Weights of a small GPT-style language model, trained from scratch on English Wikipedia.
Size: 14 layers, 3 heads of 32 (1 for keys and values), vocabulary 512.
Each number is 128 + 32 x the weight over its row's rms, rounded and kept within 0 to 255. Layers, rows and columns count from 0. Numbers have three digits each. The size before them is the row's rms in percent of the matrix's.

# layer 11 MLP gate, 256x96, rms 0.173, rows 0-144, columns 0-95
104:120100129127083123140097177149122095157058132131116153121165112139104161188110142091175146130103161170096152109223134145123122125190126089147141119135122117114193146139099155134121169100171182119140182170121112160079150124163100153219140096108134158146077164146099159082096093088093103154
098:061173122121141142162056096120150132109141163114116105106133185125162072124102119147153151148123110148185136077135165108158134120248105128131087117157066103105089108143132102173129103153105123078080163105099111123158167114148147163158170139120142141147140175137143186103207135124148176134
109:110138152108105125075139099098127096164070120099099123150151152075116136068153103102156143089201076137158117135085135142106113067113157091146137109181175110181115094104109142116085112110122103168109134090144136091077093091159101165110093108180142127166175149121111135202117082044107125158
099:131145122134137093154147071164089106117109157120153177202120165166167176136093164069089096073128122157133148088166083117143083111177094143108103120157099103107146111101150168054142096119146101137128103105129144128188160132089133119088118159094169140139126088088147165056102105102065072147
105:083174162134103172147145139139117175166119097123122115159110136112118215125136136165155162135164075163125180112197173187087161190154144150116191090096131126124166144107173160124119153161122117087105119167099082116199141115115144148101178183122150175083094167101126092119119113126158165118
098:133171140128141125160136094088127133088109145125158134131116108207129151086144135160163079173113174164136086124148089155126128175108125171115111104114113206156087165067176152107077125118110120204088076116150154113167109200138058126106056149118154147111116090147086140106156140127129135173
096:127160164114166154127120120126121189118110159068085098179108124203187122129164110166152168101123073107104123112130077130088098198138088121114077110142110134096138091182119080155105110123142203111137156108127121152162156092168104087153102153094164151147182115160081127192185149118127130136
102:140090080140100109112090129163161121155069164152095076132112130145070100106097129083151154161130152156153106094135075113176169164118115104160141053181131082101115118092158102120156113104207130141152146145182093139157130107118085182103149137151078192139192143121148108195174131139118109122
112:046074158163063124098174115126141137156151143156116184115132145104114118120152110127102143118133128168099159103130126127144145119116188117183184160163103124125082088158112195148124149190074118167088099134089158062203154087113108154107124106142155160139068160103134143154168109146126077160
095:155151173124168159148163112116152139121108151172126177108132131148153084178103125102144189034123127141126154185131092120128104132063115137080040107143161139129093166114100099128146138143170127138153132140162144119111111196115164158116162105149152189127144076135160186127098098081102065080
094:161085096144115123092115119137191102189121177149135131131144089102105146163093158158142122070145090070165192127163098124122125086133111199144144124112137109080141140205165103112138145101093091107138114117184162119158127156129133150069186101127136134073147146061146083113089154117105114200
106:151110130102067156073133163126107108126145083092179123127095149211078090105122157167062099119088139137137141113121095144136141134156078131129121142087094150142153088140114156119162081138138117126095209122091159184139123131171122135112085114147163198051084127128113113088168187105147087147
100:168142147045101096148181111184133127158112117074167086109144129165107161141177145113130199182122167122171155124127115116104146163119118157160155134083155105079131094095150137115147191112157110210118114121177202112170144153126118101153134089137057123151104185132071124140134105107126116112
101:176174121164084195189120153185171135137097178137121083126156088095060124115178093100101141139114121150089154121144085145113090101109150114198105123133136087152115129133107139114101128169177155117081126110119127093187168124202104091155111140069100122124141140068117159076074136152114144108
099:095072123092143058133172137134111111120103126109175111169134137111106167137097162163132129151106116176066146173066113165133060151164135157148133129060132182111071067132116121162146115142127133179093126111091138103156131201101169071175108123092153159142090196123165145142107137161149107130
098:015145114177139130093112113128122117113118121103135145189152152127150168138081170089134082108056134115159118083124154181177134132069128121195118107145119181116088105129067116176126106084093098080118179103121109106121132080147126091095186094113119148154120096163146155117155154140141112174
107:090137156135132106098136047150102168145096097161166134183120140111152154096142095096109135134141107153132165085138097084092142088157116176204146129131149106122133150123158083091136121083122104099150102106098073140142079094131148074126073119059134123077090136156182167106174118210091103099
114:134157167084090134144140165165123108139134161189114170107179135109123163094101135131122105129134184097104174122139157189110122081123199144119185095146182199160116154124094076171100149133145194136155132118155126089116102168164130080150111152152168132151111137119091163125198128098085070175
091:082095120100107086125181194128141123086151104107166146148154135158116153135097119168117104155146140142122097170175154117126170115161072131133140138090124101093136170111130189103148090061092068206124134120070139135074175146144104125118079060136125172132107168158077109091150103101112184101
096:082144160118135153098117168113155158120138183119122113150092144159146148080096103124138151107121136107140114056160170116151136153125145181104147078045130157174088107110103124155141063155100144106117072060087117181157059168154145123154078133139163190152149126101079099081157098142136083120
095:096156129163164130203149114152179113120168125136151157151184169182138145116110086155126096099130110127135146110061168125129149133142161108161095104136073114085076125121160172090082074129165146091121124117178139059136128131184153118115108058155147162106170110118076201086158098107121146162
099:118150163176086136084157086077157135192149137129119119126113084117112174112144131143116075159145150103154078067130162128166128097125128144167145057109170119050094167192123198109173146104149124142139101114159128196111146111101136125133143131154098186115129133138182093108144089048139115108
103:102183159195090146147136164141114165176110123148146100108178135073154174160160117141101113095110121149130181094130107076121121177193140067082107114130111123105130173082127149133124140131138095158178142110101186107161149087097162095169147170047093159182143095070125135143098163102122149129
097:109131107100120112118117113160097138070120145188089122132172174142097134184111068165158126136155142119144150110124121106152111130119136132131158116170160102149131146053092085118100171152150148206088065080133147067127069140136152076107166205076119107146160093155109118141127063163181137130
098:156122116136113115092097140083130162054061090092123099152114144124091106147124192114143171133125100050126103173085063121117138123114061145172163168137156097142090157135119161149132084120068123120206153140132167189062132092116139131136152129146133131140127203150149131130136133099126134068
091:101179135079152138151069154140146139122192123092115080126118138158128156107139079117153171102144156129174124097083123112068164125119107116182070196115163126144111163154141184143125131172115107144160114096121130178085060154171049136127129145085153148115094152095156159097176141164151153068
109:042112120157068189072126106152134158115119126158090120170162121141115085166145100133097182171118116066178120135199122145089138123102067107118142153130099094066150135137165068156115175091061148155136121149093130125156084129129136112129132133078135173125091103150179096128104160143146111079
104:121124092121095121086122119159115141094113123069102115103123086154152096174135112091072076060074111127118142096189131175107135083115126105172133178204140160183121135146104155112076089121033089105115169128147116084102154142088097107179154101158159153104153167094108122128135149096106132106
093:104102090120071085125075128082130102108125096138082079149148150089103148162092099124163113147185084161189174114125121114136114093136119119119111094172132204174103114125125124154140167102109175176089157075162151135110095116098131137138171079125153107103123158145176150130127017129147099178
110:152169181131125126156121072069090124090134095125165128123103109145144118150135096128191067159140145152120152112116095135122141171111097099146098147087179225110105157130145113150098146053136158150149114087129167050185133115180146120164147155071125141088143141148079176079148140132084125107
104:118112174085082188109105145078074157116061121141114140136150142170143103138144134144194102062149129150095150073137070108101086127131130161102086091149105170114098138149138092088126096108157068164167131085148128114107205138074143114133195185133135136180153113145114137117116092165131084122
086:128111092076110119088138125139075126078103141129136094121101171126175168102162089116180135160172154126149136117050150101058082105134155166080177094133151163120074100106107186109178083136120159122067067107139185111113131123093088142126147181102110125134148112155108067116123101109175127155
092:104119090139077128034094171142138124126168152139143125166153169086095155156115116080153081190124092066181155147115105114149184137122100122138156078117148154142160152200165108099099119081089114140146101087088146127142096167187126129075109116117172137143164108143108141069093105154123131077
099:127183051125097096189135135117084076131109152107120089059122120182112132105068148117137113131144096081148161112123133102122177111146154122130059207108126155113167152102111082099088175108153135077129108172121098175119172122125137151122184155059133158129134130114103139141164088103185100108
095:144071174101090150186093117135101133136068125123123190177127101166107119154084108099169150118131041155095153131195100112141119103217079138145137139151147167140153136107048155128167107117150180115083103113083133105143131123174100118126143141122115143110156081099123111079119139179163109164
103:112178186158171114188184057072174128115106157128114192150143094085090117089121129160132123164069096084101146110108091131057090126128134114153182130114151159161111165164113157131106108118114188138133128125123182120143173168095133102119119137126199123108156173068125111139142170133165158120
099:167213115080092157120115075130103104099122118104158115121162135187100109132136115092122092186149140199082164130118116130127137099055073050071119105140147146108113132083094144137125117145156124089098113162134150119136064105115152110171079154116158144105165151187074183125161118143160120154
094:134111182124124101082173113170064182129073168084143110126129079147078151142104179169093122172179172123142110140068135158133093057088144110127111167135149161132133158159112120184082102117136098136109109136115175138157141074105115138058136145082138143086141127170145097161172077104124170150
107:131188141086162108194133144142128142145151097131145106095151165134094131145120109121080101120137108146151094120083228104111138052148096129111127123106150093109049186188114126160129165116164108150077093178131178094107095066119107131147142069092126165082130159127085114174135125112107092133
111:150165136147120078093108181106115143115082143130154154144113126164051135156068147174098166110110066071143169132115151086106126124168105160164178085090124135130109098132175091156109063184155147141089103142082218128072159120105169119099156127124129133164097126152143112097146095173137111094
099:132127183165082088156153174133140130102073147090070132126198155167188168121163113128132098104177139111114153103125092107132161104155177191120155113107175150132155085162148142132098184190130075148125125113066146115135154101166091079137110160079176164112150102116158093146168135117080136097
101:095125082145147145159057096153135065025096133132119163106147138151080162158150086203121094074123109161127095104167175127160142052111120116188173126132119103101142158117139167132171111086113136163121104098114082117092103120163099130139080126136126117119125143209116105166141098145125096135
087:117186145163108122126087172175150111125161191159132125080114162113098162067142126180106080143105128098135143142129159109180176065118140130200114097092087115121100083113174197112139074098117134133126096124125096067142177095092104104132125141158108136123067135080125188150150086137152141170
091:131149113133166102162143104165180122126182146090162102120115118154153106134093148152160186140140115134119144117090097058084161105154150092148155126117061149095124168173139110070125174100190116090159078127163069170149123093197109124131097112101139155124131120107118108172105185095127077048
099:056144135137116067082097176110085109186158118137109038124129140119125132111133090091085104131089175084143089172202073135136113142174110098152127138108075152120117169129098097177136125100138098103108110108176108133200097111101138123066166123127176166121109134115162090112148109114114081151
105:105132154140129058096158177117113122189153159142138139145140142052143138141131131186108167135082096154187081071106122172119177110169102073092165102109186170133129134104155087171106161101107157109140131101191101099098185124123123153118174122147150157168133179094138165073101118157108094146
093:105147127096157122130127140105118150165178157183139153128120159117173192168120090146135089188132131141132132076090132120207070164134085106155110161181107134122090121141172150052102108132098095203137158129143131122211143118157100140126169132126145137145058144074150180124151165154116167119
098:131133098107162102172118109114111114106132157122163147166128112126170173155121089147108125157112172132134141086168124069161114157178090144114092105097088182134102156167113201068153096179080172141137044198111148119119153101094049131149180138138118168183138172127137124106130151148123121176
114:117149104164140118083109125121100078087112214163148110102131052115097135099150103129114070113112083115185110197109145189121174132127152123114125147120146162129121161154162117121116141213187100201141166116149158166131143124117125102162099074083165123142073129147063078136124134122147113134
099:107124148136102126132069106136088142139121135136141121103106141064127144179151137134109159126111061173111176078081090107141160099129142141157105142188104175144016184061115111159125106118135153092149148149202165156145183102127152098166135130124140123141182127120116145072089120135134067167
105:107140098154156120133086077190108082083104143174092081115123155170090163078112157103081156116060105124137113145123131084073137158060100126126073110139197140091115137151177142176186142108109123114103129141135146115187095167122138118169117168105155149174117136095095091120115148184134074096
096:104105103098069132146119101097142137184116123089165097130128138142141123102137134185087084068160147138122138159135169134066112114104087099151120113156139189106084122110161168148098213103111131122082147118094162174173131170107073092142162146165149161137052125106104114134087141134198083180
113:133122167144071139125110103169100152144130120100047154192136131136123165113162155111148149155137138161184151129143117148111098119174148181115107101138126174082175095131143080153174154111123190104083147100107080137104089125107153079141140067137103186173033153130098119137150129095118066161
102:104211102096181160146087116146150168183158145104090162138120187130161131157105083174098102150132144099174089155162156135157125145094099177126144192158124195092113148126104092138145106134079147147143172180098126137069103156143116121143142215137151166171157109120138102158142102134180116100
097:110078115186132139153072149176162137123080168132158174115109099042158138114105130139123098198145100169180182167095108123099107103109108092161124111156138096125108149117122139201135086122081094186080145092135122115144075168123139107032096135154113130142160122131131118115111156089163157135
114:086132097165090147083085103171151116110110155155114153125122118161094150122120125147133095090148083120194148038129118066152161147121129095104181140112142134128086150189110151148091174159138165175106147160132195108145154178119093073087114175120087135115142193137079155169141116107181143161
092:089124186123142141087157133156158157149133184175063175144148126125113118135174164148121086180108124187121134164112135123135179113071099094138153079160123204125105158181130123071126088148109153112167188127122151127107135125146103112084033135169170122147137151174133144140082180147124149156
096:135111091087127162075128136151151141177122098137060169128138160136079103111168092094122181126146083113139121213121078164141135153170135126117121095125117167164095117041083197154091112104126194122090108152113092086128117115200150135115113117103129144075136092111122096153088123098117153176
104:074171117183093103066148130148104088202176155123095106168112103160119164097155090179123133167100118150172111143134173063129143072204111100138184174155140175156100127127125125190135164179136136148146104126129140148141145151143089170092168113092175137126094122091139173140146162133106096118
093:157133208105072080141122134139115132148096125165145067182070112157166191105167142125108153106164091148135137103129117066155114167103106175084086125126140142121115150081130107104070138154154143180174071130165109130106156063139140144112091125128142145131065105194181134128148108103128130069
108:104147084141137087091123120164106103136099144139119099053130134136119152148124125109177152145123122109116157108107107158115141162113116134148103039144202175105143086144131170142106112115096132124116104117149124134149112135107106143169177113234118131219169139059096185115098079174124063124
090:146151148116103113062135113191149159141114060170112142059163143109103113111157152080153156092129144095156121145121067137082070160100140122114147126086142124153152101062105146099185090101118148112125122146126091114145048120149122119185116140121157150115124170134102155145166142051125041091
106:125175126124090126129073131129103114153154218152121063132104124165089110151123118155118111106115124069157137145161076165179163149161076074099149155137091122163140122071181143105072092062115146120142100093147141117146152106084074158153159046136124157122132073116129124069102160142149120130
111:102151116104091075145104131165125181169159143167113123127111144136090152135090126082208093159090155161136173121193140144102109195153129109132070138140079145137115152097146143100120084078089154155143140151148112155123120137174054142087114095127195132110081140101100198101161095172167158128
089:111109136124163127163114126119109217149104086109090168087107140073141171097111163176098098139094161191117146133124135076107081119148141139089086159134118157155156116066082176120065109107109137186097152098176148097126108136123113105048128144123196158098085132121149135142157071148096102147
115:206181079102136147175102104137130107110112097087107115132115108120089149147146139089127182156104140119136083189099087128118118056146093124116104082107179153075151111134131176135173215117070080130116090141148122116106144135182129141155103112092098169126100113166063091081110164137089126141
093:140122161130085168129106118123125107115129177118121105134165165121101114139176133161143082131141120166122196164010088149129134197132121120118133127149143100118133080119185094120134109088101172133049112063180129159147119097139053103174147170121124128134066139127094175157138090119133129090
092:089130188177050143083101190167094111177195153116134135124092139141131109199191108159153158083106117166111113130138104078119133166172125126146134175134158063100113139143086129117167084155168185181088134094142170144139123109147108103167162128115104161166154159146111132123092174107118131138
096:073168136088090103083124114183142168180114173170107103159152120082119139176147173153133154153121093121156152093180132135115154178146057158142149144103146173144150131118131090124192148137166149199092174163124202164167171135125115167145171144131177128130161104139140077154118104132137101081
105:148132111160052096095108134134107125149144091150149154138066095178127068100093159166137128102111126181131151113134075187039100129120138159169112125139133105079113095107115136127186103106130175141105151085088142158160116128126117102121165149134208190124122196111067083138118164159106153138
087:089097162095124074111142158115164173132086165157177137147169160117125140146165152102120066086099094119134161090106175129095142146078064115136156097089109157141097112109125091175152175125148116055090177122182146103155087149117131118131142097071121151171138096043119112114086158110125140071
088:126116097099152076146172076102133114148156155127120173139120138146172122181165099107144168147109140128174126127078149125160154158165073183130126160199181135074128120147138123059134109078122063130172140079116170173069094072128113100114084093137090153108121096133087089120177095089144145119
094:149116125113095116125174171139169123138161157129112134189086140142091126053096127155089114135075146166150149078182110108156105137113063130154107101161165124097072127107113135142123141126117150114170127058144156185038188098080107112130180117123121114123131134108126178151195082104072123149
099:125152168089192127155135109098134119126120113135144188067123237145155093101158092111079159156164131137127188154156134176080148118164124141140125204092127105133136082109100067111135101091191165121134145125161156120155160163110171089120111121122183183106137147110111087164121106099158127095
104:111109118125128105182102187110089138132164118117156151112133098116170144143094095107206160139165156149125186083126171173143107153173128132118094129114143098097138095165121122054114099127100099107146118197107194138076204127116139147177132133121149181143189120124087074159132158067129086098
106:176140170055148186086154059186125173117124146145160111134118135079112109206102112140124121153180107137191085206133122121161132064174171116102132082172149106156146178143111147156079097107114135116110155153145145169102139113116102148137154106128133180080111146153136131169120145090087152118
097:130128140111081172172082107178085058127171108180151048099121145057150113083129127140069191133102112137152150121134099116132147149111087126090095132114147104125131172111122118141069110157136113106100098146148094139126103172084150119166082110107146190134175127137085125157167144040084120114
097:172147150171123114116071094121135108179119140100103120132062191096132080172154140123132135112168158105177137188159077123136129118123154116145176145140095185179122110075120088142145112114041128167142134179132101069148149131061099052140146156184149168116126150123122109088135156101145105113
104:067135143155140047173199135122114166065116138155108132185150154135133169087143114145079105134149152137122133102170125108072170142124128142129149103106190143111137148120155121068122123093074153114122096132133144185104086119084124070079100133094120146100159131104070140133066157128152076198
108:124151106121122170114062079156106138142128159094152111136148141125078092186161183112091133109095142138111099119196131141184179106151111184099094148083148156113098191148164139085117119086077099145182136160146136152087089116117142068111121124132130149230104174123129138179115086100145156120
095:134135071163126120082094109148115126167115121147114112071165145124104093161082115051149061049129125132201167191113158132098086107112185164092112095119130121115124179078134189164038119102129148127154151130138135148081145132118128153139136141108138162117147160115107152139189072132143116104
087:133094104069084140163123157141125159084196107119186156105115153200103142139064115126161104111112116122166118115141112171189094109165096176158135098138142136096120146156129118079152120169155132098145160082099088062141092155162211114125150126103170150114073145113096127129074136077184135126
086:161131088109094112132093126126083147146184101092151137115179125129118161122120120140115102094098122139078178121106193150105116137109216123169141179142119146154124182153155165197074174127074136127149122117116127129122141163143111131091135128088155163099098164091177166079111055108048125076
101:153136151137109050108096118128144148191057174169117142112097130144156168137136138163138169164189177112127093144201174115083148141162144154159144167112121114127153060089129111139110149184089165157085093121146079132091153200175132143145150106129129128142084157082138123170140124152184126090
099:137114141141083150172106109237130123184095144157161088117164142123122121132175122197143127126135110152072144141109096126139100141098086128152081111101164138061093121080132069110173172068108125085141118130166127120111094063141080066155142153131163155127066083111107131169106142136126131104
096:168171093126087067145115140128099129149074058143128102085177168121138149154134113201141074176195170103107093151072131081169142108135101148140113132137143182111165143156071117077148090129050117099077127158083126118105094089150146143131140122123131163160118176083143161144104147100124136110
095:129081177112155174105126087116134113139105211164170175141135093144094120111119187148155124094087082113157115094127134088175101110159105090114127154147149140157080143190200127136160123107107108098093082087136134096129146153150075164109137155152174123143072139095108126158144075177157079063
101:098176145143115171098082122159168116115154167118122152062171163155097109113116132160125191134161113174064097070116115138190108128164109150096128107113170130135135151135127053091141096132180163113133124137075149068123112169127117101088141141131145169155108179095075156126165119081119142215
096:103204141136134107162164092083102084150099161101189159137147090112056119132110153129143151161117139110104134079082114102106128129119067126108156122128126128133091126035088106088149105101118121129109168117080182112112168180132126156201145149118150152178116165198114071181152101117148131124
108:112111127099169146084142167111117130066117117090140164080088163102155124100150123085053130105141136092085196106225075094144125100109107122183164141095156101081130133142080122144088111120150135106088131096134129187089071128095137157177101087154114167123107182104111136167126096149159110146
097:093119149088059163119105091066116168098125154132126133148101150107136098134084182165132082140069170141185088057165114194165128149132158122141136159125123122120184178142090179148076065129100162069086117096078103116100109138115108123166105111168133146127123133097080144128159147097141177133
100:131163077121109169141074184158139151181128112136153150165103062099048144102138132121176105131039127138173110126150122123157094105084096135135101135112132106092109092123136096094130128123167121079121138119111138135081150194165116156119206151090169133131178097159164125181167111106185091137
091:085129135106083133118118089084124093112151125111106062161141181093105143111135107149158149165088095103147098105104069153134077092089166037135140135144107138147156151109073104158166125120119148126128169101076100158144158183113167081129110090086175170162152140072089144114082122092172111184
100:125148165062105092125094109197131124166101135116154154122152106156146122187143094160176121129133136125196138154169189132124145160126134069130200121141063141121106166123142147137052076102104157116069108158109126084089078125141129172129149147117129152075085138147103171097186095086129125168
106:102168103111152175128187135101191091153103130116172100164152132186129170131149097150116154063168139146154171099126124218131111149083103139144144122144131129136132136139084107137050102076104140190103132107122117166069126147095145167169111096085149153152120142150150094101147062149054120127
092:151098156131156127149096120150092132071124076127122129226154120102160149111162194184158162153137155146095126131154076159120129154100135104129135043188114118127151060095139153178141146163083132139075115111100096124154144103141104081176107073126142182129130116175127127128176122121199113127
102:113116100118106103140148121137152138153077129146107135035083165142134144141131174144115154141161086158057175134113080159142140111084059107132111209153057138107055116124144120114097135187103129126117163156119131127135164146171135144079175128145114160134099094105172096104053113151087124088
099:114128129127206104126105138116105110158136141123086173114102137143147143135161090131036099123160129143134177114147165130130149129175079062148137105156144176117119126112199114126112119137108108087114165109153204187085152102178151082141098225096138146117155173148065143128138105129150178114
100:128127136117113136175129078122070144152057115056124164084110130164143101053147116139118153125131182126135150082153101142145216102149151135116137119096133126125148143104154160074148159140106138095093104117092092155082138139125074105089166098123154167180082098065174114189097146171111094092
090:112147129180167093150164134190067102128135151138183091103141186166144121143141126152091056135164093140117154141164114110082132120149120175118122117101073115131114112106068167095149127128122101121147118063094199089172144153110065156204130119182121170167135160116108148087153116082160133152
104:055140130123126159133135169142163191159106162138097123182129087138149144093069098122145091081091092169116130109158120111031067101154145113191165101129149094100093079131110179166138154081109106148117130123161109181165140123146082062106129106164154152111100076155124113128166116108123090132
092:129192108088101084115133060138106097171109121136131125062165103185142174129111114107117192077083140143123116155063120097151171188119126107161155188131118154072049111082135103090128100148153137158097123100139137129107104143169083158169150136070140138144192117144165145133139156109124094105
103:110068121108157125140137128164172119063080141173080107070154119146129100089182132155083108110140166143143113090164103096125149070157167131132115157122146080116071156094134176114151098109141088161177156114211139127108121149097115065222156139097134157103129109148139152131143103151150085083
110:129127120110153132045126094158089171144118144088156136069131105113061164140133107155079127174218123148134113138149115085118065105115119138108147107155108156100093170174136070114165125059144196118134140151148112147121144130130091066094148168128113188151131120131146142116167131151120113038
097:075152124126096134146097126104083109091125202091129084204146068130145127142153101136130131111109163183093123177136114109123138127166091149162145102129115139125086163159130153198057100167112180124122148093149088101122151220070093172094130136101127146135128122105153108130091114120094207137
116:096052132104095161121103149129081135115123088183072177127145060114094172114170124119182126084119085139128129129124135169133154091169104044081139110127175100117114170133124141115136180117115080143147185151174106121109137128111137111079139096070130163126127173176147191192119159108138114109
085:145151136099118161132129160135187237077108179135096140172121113100137139018131096129130106098115160120157102132160123137153155103167121163098124162159186186135123143145146168077157095128058097138156128156127145144167129172095124101130158174117073103076160123117117136137096123136085165129
103:158180072114100108186147159101146190104087167148151113142146118105111127151116193075106137157118123063142163121130124132139062085115114148075125131115117131100053074091163153117129155092151128096122150118127179111105153148100108141147144134101143166176127096142107162221156094105187081096
104:098109129124136112126114148149088113120154132187126092126150106151093028151177147129051136137193097104173174124165100130104125122145137164072160092182149212144153046092180154103119140134132090132128119143163143120099139138120111084141156114125134139149133101143142163097137131161080109043
094:131086138117083233091146158139142132176125115112108135139084119148094134109087156168046154126155075139103135100126056168153143162110130114143112123120102165141142131129180138086123129086097170092100094034134073129160190169141135171101109125094131146148132110122150180166158092124130097110
100:076106169132125099164164100122208158135150159175145123143139178095099156062115121180194166120159137136114145139099160122125168145134136126188184096124109093138190152161065165139126135136162124130151141150137133078096094104132130082142094109116135125099129179152133214159119111089133051094
110:105104139090128146181136060103143085162100157121111115062123164137172159138196105104105136151104126083135129085149084088183096119099102145118095169182182126128133101113116118106153205121137190123109209152102155161110131086113139137135146110079183173098095141119178140107134120085175113146
108:117094167117038088061115115166134148128101106100076133144113134132118121077096156137153153059095125146116144158163085134143058069138089173173158122118106118156106123113115153164132155124144087101077159043136117137104102121172143078090135134081164118145057145101094096125132147163117090110
101:093062160110115111118169166102142140106123079143150095124122080139086158111090102114083130048094055117142161114124147183114099177151077087094139145147122135059119092160081155076140105158124089109129146152088158183130112172123167135092115092122163117097148149158134084161144087148133134055
103:165143119076130139138122120169143108119111124097124168088089200166109128115189128081093147151160130107158121130116143167127105147099130146129137097218117160142154141118074153147063121038173142127163096105122161120144157180117088160170161179079116189146147147103129149063121150102154182146
106:075134122052148099136123106150101150151114125138077172174146103133145112139189118100146161169105129110079132141087144092181101132156093104109152140194158116125156127106076090120067118169085117118134167122180104083139141167174033102070093135118131126127179114094114180093171122108139097142
089:162128215114111101157138139170115115194142141134086152125138131107144131137118110187148126124141138179173036138113108127119162124089119123171080089127158079114088094079174084069219079147119140121109103105144130140157148108143167134158124182122191169099144132107127155082151150099140117166
102:155092143163123162107099134155123114132109142172174134117206100152150109114145121137069091127106128152132129122084163095182125130209076109182142197100092169108116148141131082130100170115143125104112072106159175126154134076134088095172091127110067149142146156143048109109139134140129049145
091:103149131139177101124131139080086114158142138149159143099119181112079103210060105156185119117111122083093132137186119116064110153135072114164099173125165166116136070174101158068133126106127109088066143061143133108112084127166160099120167151127113130115095113178104103126146085149094155099
092:129187129146155162114124060112108161107116125046137143163093146101104141112105111097140093145159136118155173157126099132163137129180143135071157113175123118176118134131169114171152132131107076160088094191056119109119117092125186098148237130119104145098167146119134107100155079134151096178
090:078139088144155096132135084143135174162132143089135130167122154167106147170103130072075078121154155116118173108138103072156134119186136168219104148174144101203120100140092123156164150192141114115132087085067125154146096173109154074119114147093126130126132162175083169139080123132146144107
098:089134092204125052090166118046168109113168110099137136065160106143073151159159057151130145123140150096179168133150139123111095088138144102116118176125102072103113096118107095063136105166144121108102122134132161103107144143150093148132139146092121172127142133115151162104173111126207092073
100:142101165104144158100128125118115099127159120175176114084141137177107116148198107133130199105173173100167129118164120205098125107155142127131118183147141097138134162122107157127107161147137086181151177083107164112128140105117022094110084136117133140154118193118080092143115152049108097122
101:116118182152182133132127135122153156134093102152160125154179141088126117071134141115116092068080082134152103105090168129084109100167161136158126115178145122160154092149108096104035124053143075158134146106083123155096137109146155096096119104122097104074116165123122160144106134026154170103
115:172147174146136102126154132067109130165122176130102114110120158094110184212105155162149068121133136097114131121102124078125125189069150062135055112193174170136132127134113161085095154176113183100113133100117181119111165104095135101148122174119183157122148141133120144135193097159120118143
105:107128112157073134188122108150098155132128097135126156146160123201040127156125075123093151121161091160139155101114112032175142084128104123132114094142135198081128138099149107129121137117080106114149099099187084106143168189097144118169124146128182123159174100066119160120152176140142110130
103:094155168130167153169180062156134157154139122070060110148159090109104103163158169173118114129105116167145172116125132155134115144099171119128104159135117174176122156150114091128163068044108111148095079092086187094139107199168146088107155146136137162121143121125107116160083152158110127071
099:138105119105118139133161127124102172109120113144111123147170092137189139089100099178117116191161130198143160098130058135177144130235110149106178163129110145134089102110128141129119179117094145124089112128126139198122155119159101088122086111157105156149124119071068120169122136093094150039
110:135170148151132169161147091167122107088120153109093180157102153143114191112102154060093107103149139081143084112073051128069185067109079148102063121102141159147104180125113158133172117120129111152114081125130109134072128129139140137119140170093158170046161133128084110115143138111144154160
088:099144110090096112175114171116168105085160136139109114074173194130133106179148124086161112160154134136111153111111121129125134158118172067138103075186098164194113143152166097153060079102077112081168152131124131192141119171123134096138133106076083126074096078156113144145153145106138086086
103:167166157131092101154156181178123132064149134131121108183133107124100149143131136095202159161168080128156096123129055169118149119180132112081097144100161104137152104155133156144117137163055186148151126074108086196167118082129093091084148134165154145184121112155143103144169091124137163147
094:129209123077167163131090143175187133144112152077087165157124119172162101115104178122100139093157121173154157109119098116082116149137132117173184147154140107114151091149147134054096103174175161132110061133145135164164137056119084170103159138086153128099153161153141104110111101171159166110
099:061106156105131123139098117125100165132165181168161141172131143151127104146153171116118099135104138086116169173170140154166082132189072180164132085131165151103122046139077128147136087120141110122154100115082203153138170110074122099103182166137092168113153126161094099155137076083118097134
093:174157139124183139156114123134128105104103072159133100110069132176111152088161096157083181138101102078131178155157117114111126184150148112113101146147142159173149134160054105085025069153122072126107092088088122115164134151177109110107134120125105165139114062115094126075123109142118161129
100:160163078156074131138082125152144109114115099057116149101123146117058116090153120187158141120122097129151138186102103159145098120175087103177092111127154110140113197061128138108135186136201136100113138093098157117152178134114097130153186139062114119122174140076147121088116170088112165112
100:107153144121107157143073119143122087193147127166141143159122100119084045076147123091093178126055107140131125094109060096141182121118111140103084064123145118103104091154134129084119176134175102126083133155143134085117192131120121137178094072141147170133123179093103140139161093144102101187
091:139111091147149128086111129180132101141126180109108166108158036145138167091123204142114091140133099129131098111048135089102098091105091106129070168166125172166142141097168136091085115070152080157163099119154146128082157145112070069107115152119141145183073118128113144142138119138178161124
114:140125146064184098089113163163147088134115132126176073078162101081123151128129115122167130127112095099180160107127189179144138124134089113157142171153101115140174126208107127196130151061170078109127141146143106124144134114141068097086139068157127161132060143132106125168115132116080080104
095:103147211068140109095131119140140162112131148171135157178110114174149151131061112166085117123114123181092104120082168114138113128094137197186119137155089114097131124119219112094110037111081096124123143155139147155060119124165147115140181087133146162113105122173126127143146081096146136135
092:138119078107096115137145146137101170141074168155154192110133137154136151095132172145126141185130095129163085098186146136184072133137138144130128127126113148129118032165106126158147111142159172131075159079100123096197166145176123190129152066120106153098084147131195070119148143133145095102
106:086175101105125134174149123139106069112072187086150158131147131159128167118080138137084163042131140159128108172143091161063124099194209142139089084172151152123093144100135108135175065173113145162148113188116117129144126141124074126092158135129135113152131138119202095129115124107142118127
098:115143077159137138110106122161120112133115106087121128146140167066156090148148173101136183119152125113086125122136123131172139157109155128102115197113086119092133107128154127093155049063155076088045112130153173146084096136130063139123162077190079169137132122107098082114171175142180137145
090:085133138132134143115098135163075144120180147151181108137152142143132165144166088129133127140157115138193106163106115092127182151156165111095101096114124116137123124110195224105113068064082140055131160103192144143133144113084136151115082122106188140159070140157124096183127088123081111144
113:108067165111071197147104156150164127073092119102126133134123125080094107116154134137150078093131059124188147134136104105086137134128083157129070112157159135157121131117089136128090085129116109180147127178168116081087040123131084076097165106164129123134107119116110128100086156083195087131
085:169128169087121060130093183140087135168105124066138111108105204115130092104130135143188154084117137095132115124090202103154128087088055055118166127161153137116142120119114116112108087161129103111138138187139105110162133151114080158137124115123093156189087128162116111164081191103169134116